python train.py --num_hidden_layers=16 --hidden_size=256 --num_attention_heads=4 --num_key_value_heads=4 --head_dim=64 --intermediate_size=896 --vocab_size=3395 --hidden_act="squared_relu" --norm="layernorm" --norm_place="pre" --norm_eps=1e-06 --positions="rope" --rope_theta=10000.0 --rope_fraction=0.25 --qk_norm=false --attn_scale=0.125 --bias="none" --tie_word_embeddings=false --parallel_block=false --init="normal" --init_std_qkv=0.0216 --init_std_o=0.0216 --init_std_up=0.0216 --init_std_down=0.0 --optimizer="muon_variant" --learning_rate=0.00803 --lr_mult_down=2.0 --beta1=0.9 --lr_head=0.00774 --max_grad_norm=1.0 --warmup_steps=200 --schedule="wsd" --decay_fraction=0.678 --decay_shape="sqrt" --final_lr_fraction=0.0 --batch_tokens=[65536, 131072, 262144, 524288] --max_seq_len=256 --doc_mask=true --train_tokens=865600000 --max_steps=4254 --dataset="wikipedia_en"
Each number is 128 + 24 x the weight over its row's rms, rounded and kept within 0 to 255. Layers, rows and columns count from 0. Numbers have three digits each. The size before them is the row's rms in percent of the matrix's.

# layer 7 MLP down (transposed), 896x256, rms 0.107, rows 337-386, columns 64-127
102:136103145132081115152105123169096179116157120109149124099120107126132166136134102134070177202091131140129131096136120140109124151125142063110185131133128123136128132073128136137100136102157113
097:137140129143167142096140112112101097118121128127164146128141141110112118107113100108088133153136172118127131119135152138134144152110168165121133116145114134104156157143134122128114119068116112
102:105126125158141104117093142088138109112113111150179080174136153172090120142172132113127137137129098122133141114126092071132127133191126109165121117126127119131118073117102118071131143081131133
098:078171116113138122156136159152104105175110142089137130127140160104121114132134127131165134094100099137083194120105137128103140113173137090142162138181136088118135104074128136137125110196122139
099:123103172135147146142128200125132104138185096165109144108115137163094137097115123118074149123159137114113139133184134130092116117095132151077101110135137110149108111114109166159098141123136101
106:081088126154159151134140173152137098124114124120115117110148092125140115127101097155145184153143147120142121133191108137128148125141133128152112102099162117111128108166131137121096133156139136
100:111148158136144090136106137126137157138147133100063112094100098150161158116104094106109130094136097113123113133147110165116124152137122110111151112146148098128124124126147116144123138178130085
099:166093119099148101146177082085127136096129130146136102110158117132121132113144122123141139145138148127151112104151118132138152118112162088094120115145090155151082158118132196191135109192117102
096:145163147167119144156118148144130091136138068116098107143105157126139173093165127146114084160131109077129115120149160142133162118101120160094166112195147141169141109130127126157120104087096150
100:145169123119104128135110149084146156095141123150133164106117122107140121126099156137077093141116127126105164136154145128154111075096146199104141123096130126116131114119135078130103133136128160
095:145144114129106142143146083133103109110139138142134094108098144191131143142114153120107113135125099106132089103151114117165135121139138117148123109126130120137156121152117097086113138114122103
100:162155083130074154059097086147147140134085128160144095149115163113131123121141116141134115162114118155140098126145131153107094134125110137092122116143108121125119156103151113146103135119146146
098:105112109107132169141113199120130108131125077151118103139106148099153137153049142136147139155120115115091113138127131138143138139105140098150143120134091133144164121091145079130124183106127090
107:135107118131106133120136153146133148107102114109090144135119089120132149189122125108152133097134118168133141151102144131124103116124134151140182125170129115131091157089156106152140079145128146
099:137128091138136140128143125115129159148130114128107085064157126075171158119130137118141160143091101089115147098107125175123134149151106081130094104155072087124099121153129093123156137128125110
104:126152093118167137143139156124150161132143127111109127129143143161162137107140157131123093122117085135161125112154142118094106132141091151133152160123163171145139129101120162118110124071119127
100:107163073137174092120180113160112121168117117107150125116110163118153117133120117134190131149126100145127170127144114107107134113173068131106091107154144144124137130117123140121120112169186167
106:110077194132182105142131147129096154132155105154141103135125153128109093139104126102140123158118104099130094123104127135167154165124101146145125173132133152152152159125128140109128158148117112
100:138121110129130139153106162125113159126121139116136119102130112130127124119107152111130119136157150093135107116129146131132130115127116112131176161138104070106159127136164097109149159109109146
099:134190117128110125138140151145182116150111076108121157153109153142135085128167178159106118136124137098128127092140152147110167102123098110132109148111149102135097128099182106118123129112160111
100:158139143093121176106141127108128115116108126203082140125165141128113127133135137118119179133113142153140086136105166090137141122108113151100152100114147156076122163109120141130125129142098129
105:121134147122151122154118101114113145117136133112099126187109106122155191183094065142106104121116163098105144154177142138149148132130121189091101103143149137147133143147101127102100138164157102
093:150181088128123103131111124137131117149122112137074100136115121122120141129110144179141109153112111131147102101136104127140123106114103139140142134135130117129132108132137186124129136156102123
100:135139130141133146087144069131124170152107109120132099140105103106139142125113131148191138141123164110089113133119128116128120117104092140123139113135100072119159169148157131129068146157153124
101:132179167123150123167078155155090107154129128118125131119101150112145112123125139143166119126151122118092147124118117115146144104102145164156095071084131132107156150084098144109092143123149117
098:129123126098142114101152120155165083101125161129132128136111105151126130142182126138126117141098113132101144114122126146157115149057103101127127131141159105081090104092132151142104097141130127
106:105139105162151109139127111145140126159067179141171157110144103077129130135170114089128172097110101104126140130130131100141126131119134137140132089151114108136108117124137096159152143133134092
100:141125112140159126110155133073099118125135178174106138141123122179102107139099111124127152116122079147117138119146130137103113146125131150110164168128114091092096093126108122108122134148153107
098:142136119142093101117130138126162139137121127122060149175137163138129073142145159131106142103134163087168121112146156106116136153139133144107124154103145103090145124128122153137081142121172111
104:116145112131101110119138079160151158122105136118117125098118106110126106167079120148116092164131104081128135104119146127154155140092147140159154185143177166125141145142108120141112140072119121
105:125110182121119109112116134146130161150127169128099131133134122088151151115113140146126120096122108124104126123139143135103114150115107102118114126097141129098158090116111124122136115135090091
098:161123104082144058120096147140136138126127094084115119165092158124151167087159140126125153120105144177117072134117079128124120125153108101098091148170142129135165098170139144143143118129110146
102:123087111126128111150068205147097128146097108122125149112131137188146111122185130107121141091128134137157084118142115141158161142178125153120128120125160113176115189111110175137137145143107093
107:106137139095111148126149137073143122085126145112137137166074163102131111133114127157153132135144111142113102164135135155128115185141132139166156143143117118116120137110105129093089127119103145
100:131117124114158129140162131092170168185133160111096058179089136155154145116126078184169135123121141091124105119144097108114153106132135100127118147141102112147180120088158149134130108112136090
097:129122083125162109136131140119141128141127108112154140130133128146131156135158133131100148107118140146106125156149110154109136158150156105111136127147131130131104128077157094095097108124116146
098:163183124134128139133109093115167153144112153086073181148130165147108164133139100150096143100130119126150129081096130144153105092164130129138128102082097114092102157111135145133140161135138119
099:112102141121124143142142174117148171137114111124120126119169091104104080123136145138150149057080163124161106109175146115065120098067102072128143167130151124067146144154127122111154077130120166
098:094154148096104131165142076160159110081156155165109145160130155142094138085115133138088123115162131109125137135151096179128146117155097113121125142101135102090143138137094165186075130144115148
093:096166128158125137152146141135115171125130155140100108154130132135124109095103147130126115132093132117123102140073135106065188091130135138143107124121111080124078097073140176173080150136149112
100:133145108150145099132126087111149138133108108167135121112080093137121138149120145095165114104096117146074135114094107080129144138124124134115090124166175129112132133116135140168131119099128123
100:162138111143151142113124110120129152127123091100079123138125133130128099094142112132139117102081115118095118128162114099125136129164140131151137136131129116118164139114101168134132120087141152
098:137136120132158107155100143080160095080129135133126129097115155152182067103132145125114163105138174105134137131123113152120121109127096095118126138147071177130118135071152097159135180094141131
099:105149117102146149149123110153128146145129086173117136136147097153117128164136142184146103107125160150115144101115117150108108148160088156104090137142072091136056122136103151083082109130115159
106:119149084135153138135085139117128093130136128135125171153133109113118139136121100111090146112120163127181108112139109129130114109100157166129093128096116066140115152130130125148135113151184136
104:121159108105160115131102125120069139082097156125105084108122136103110114124154140088192112126158129112166096141101083131101142095092145156133158113158131127136113152100124163128130138140148137
105:143152161117128088122114137141106132117174148105167121142122126127141092111083146127129099140113088092162130091133100157114128107120095123142114144145156133109150130176126110145127138108148149
103:151149090143141125117130123104133101089145176084113131127100182156143108097140131123130122135103099136124139153136133136137094143137136116108145127157121110140109125095119174139108109102107089
104:129095105161096128091115107113129139131127127117134108083107151109099114110150118105151117104148134099133136150142119145127104129161100124158153078140134113102132143106119133116126141142117098
101:118118136088119113163114145112145165136132147169114163148107129130137169123156137143142113084142080144103134141099137117136108141123115147141158104153128134140126087097139139137123151110127152
# layer 7 MLP up, 896x256, rms 0.102, rows 338-387, columns 64-127
093:157108143149115149146106135109118088124118152161102144104155156102109192138123121178094097127137153153137150094109096112096123135150106137150146136122142108096167179123079162165166119133112127
099:105125119137164135157126055139106107136117132140151123118135109119162109134164174110118091148126151148179095149119101135129078140093178089156133153156141105130136177137163144122091105143138127
094:134113120142110139151125114166148139132131122128145103201130148141076088109151109099090147102148123141153125114099140149106141117144109110106157142103163175132104114122153097104102160119141132
098:184104174086138120148158083131164136140123168108127124116119124145164131100092153125130142091126103144118111158134141097160098108113107136126120125118098109164114120123119101156174060164142145
109:147103133130089174141126137165067165151117142104147125144150115077142123092145136113122138124150080153109106101149137177110107129140127118140138151129135141103141168075118124168082126148143135
098:121132153093144135138132138191105135145115129142087158079101121100189112119103107097091148088131131124103093140165162114135113154116108103160116089130113106132080072123122139161144117132144124
096:116097129134112110128092136124147116125143079137130140115103165100159132113124128132095126135112126154112142131144121148131186120072112114100113161121133162122082132133109124105128178064098115
099:136159132140078067164116188167111065137132118117162126135116109133116180137123121096129105096159125114130142169106127115084136099118149129120094145122143132124157136117136087109149136126127108
093:117070093151135134169137093132097131121150120145150167112128129071084132134142104096104120083147109169090129131102122109123104162159145132108137122117151114153146115143152150130128108164139087
100:080119112103117121127154137109140160113105106111130103141168139138121092127137123094108118090138133142153097128130151168120107152145174186101104137102141142077090098163154121123185136107154140
101:180189100133135121112134129083146103149148140127113137129131115153126126174143102118108128106115162110157178123149162113079135110152133188122148139120077083123098122122131103120130106094162142
097:146125092156109149165130167150153119159077119155129088142131137138093115132136111136147138147082129119102110085159134175126133148125130128105145103101103145161121097114107047089084113179085135
106:130151109157111118122167114132117117080117134126157138096132138147158106105138132114109096129110121157114094100184143103118105074122123156093178090143125148078137155112135095114119144145146146
099:148122159161168143111129149153081120111112089122126140133162147129145113112143103091141119137113138115114127112143111156120093067104127146149112094133096134093096097130109122142139145098121121
108:118113122092108106127106144134143100148127147141095116066156161156148129147097110141151143196107177116133143119150124142160108184172142107135156123153125129096124121119168120112102129133140083
103:147127132155120137138120108142158126113172130084126193141150130128106138087083169117133115123116151110142141151113118140157108083123158105136110139144141100160103159111202102092109141100128108
110:123113120126149160130134131127140124174143128161124151107129073168149135130153114096142123079131080145152129150162120098099110130089105120114136155171133093095132140131093141102153098083115152
098:135168116110056154101119081148142099143138117152130092140124130123136116119117139129149148127152140096115122126153093178121144168122128068097153145155144148119088129112141145123101145162104112
092:122111091156093118101100120095112185140137161157121138141148137134082155130108116131126133117087131100133143143147116131144121096101143148168124131147138122172090143121115117135141126139109087
098:130129130122073109149107140143171104177158133125084145104138163095102151130099160153145095138128149122126140130132105129166099139150148145157101069100117104106138113125136087175156112113081154
100:139121101179117124147113130117117142123126145133108149048074158120128134105076105147100109177110129143103158113103113103114135130088135173140145123121141162153134172125119151130143112142107126
091:123077120161151125106140105105176121157146140146143178124131153071094137134116123086137168144166158103158140172151126154136158113123144138119131107161097112120124082121118156105137146069135146
101:125105178101150107144100117128122101129127121152122126148137109138124115146127146166129102112100125120139138145139146064096149109162151105093091129164139140062129132113140136175120114122145146
096:146113126122141129151154104091144086144087129139118108125112162110127150121138158137117143109152177143096109147128136139115143136101130094160143140134124144119143138130124123138165114113160128
094:116105113139140146142099114138130166177155106136101087124129112151157158126144131151130130139106129140114135078156132138139114088118169110176176124138123185131153176144107163134158149132108130
102:107126094144165111132108108105121167145119096093142115132149094123162164140113152147161098139149155107157151084167123093174139120118138148145120149127142109123111128110102107140159160118150128
101:112119122107136118185161117158102107155126122156125104104114101187102136109159127132120104115109090140135168143127122130144163116124094156072174125121113132073131108121128110168137094147133139
095:111131141140129140129145135152137094109092103118097119123133112084098139130139099119127136124127118108159125161121084102118118131127127112151137132165160122158135156155072120099164133159118121
106:103088127107105140149174139127073104158124109094147127165111143146119130093172140099127107143112116135158103132140132084175206115130154149117142137110151151125096131141105108144111154094171092
113:130122147121122129147121139132144124144165092092130117136126160132179168144114155135142121141122116174115149140107161144144115121150151096126150133130123139087094160123185110159079118116174097
096:139117150098129167122173102129141145141131154143137173137134153099118127104101093113126122100104121137132157140150111142147135135173130084133130123093098123179086133102122113149133125118153118
101:115142151115097133133120122057167102142122151061132157164138140137139135113114141169104179131131106122165104103159136097112138148143133086126111140153138143141157099098131112136130088195098132
105:102130118128105106102103108152134122139191127145138115145104116138134113103126134098092136135099087122132122109137089155121155096116114114140127122125109101099145147131144108130103159129130078
099:150111086108133107148140109078102181124143118150092141130138148153131095157105120087121152136087139140136142163145150163101120141115149134116170086139135152144123162109099156156080151147129105
099:146126121142102121156089092117121164127181131121116133148133116114141096075131165148166093120145122136145137130157147128158086131101117106149117083156121169146108149174080129134124116133107145
098:113135164114164174152153095113133144117130122108139141148126125146145124091141098137123130101097107128122134142144141142146156068177104140129136101152141119132151123136081154100119099162124135
098:134180128157140111096141103168111109117121152150163126131097085143099119112138171146117147099129119157127123133111146128144157104141155125147192143110115121110107128112138098106186185156122130
097:129129182185137131135115180116088108152115125076148133136093187120171087160145141145124129137141103140125130138144140113122094129124125129150164102148128125113159150105140108112086137148163072
090:137131153117175134157099149117146116119174130123110134094159156140127139177150131108116099112166124161163094131121100152156112160109133143117148147089076151150120167134150073109161123121107120
100:078108121102093124121128109142185134142078151106146156147100147122138088153166098104090096091142124139153150151110093111128134138138101104138158147123104113111128148107155167162176126106134134
099:132108096132108162144110130129117126157147154088108121096156142125145160095115116143140118120107151160112141159166134141083129084100163080124144121123100118140100135100149111133126153148154140
101:114135144154109095109095124086122112157166114099080080126075161102089146082131110154143159165155115149145158107171121118103158133155127129116142093100117148127127110120133124131149130127091150
098:146129102105135167133123102118136108141176159126112113118121130060139137146144122135142157153114142088159150163080119123134136159119136102182083087141124187115168149086167124122158145136157117
100:123107085116156129136157091128064121132144134087109130181139156148073129119134090125112096097127166149127143132105168134129101146123161129130118087124135164083165167120128152131127083169118113
099:135104148155107121123104157119170142120129116128145112115133129126116122107096155113084163123118152105148142130136123151139146157118174153081108098101137125114123110146149167108145134082147184
105:149124151124127163067128143112131125150111121036100128133074153103172081124146103143145138159159114152140115127113151145169125109117117126145080082121109114116153162115132129136151161117125129
101:114139158092143121080064109193087176154174093096142194122143173130097101110153139141087141149165098116125129126124166117132119142155113153117128120157128125136149132130136105190117150120123141
104:100133093100124134140141105158146068153114113157148188119129135201143123143125133104127149130183157098132142140082111097146133099145144097150119114124151114112126176163134119060107132109159123
092:086146176136118139170145107148135146122138156124137121142117135117135147174154154165143125125113146135111113140086132158107119196106099125111132085118140118182125147188161110134104120100168115
097:126150150106128138191146116150128137144140131107160091154158163123132098084107096126133174116126163135153119124101111150121134103100164126110123150097152129094119137151149088138132152135160109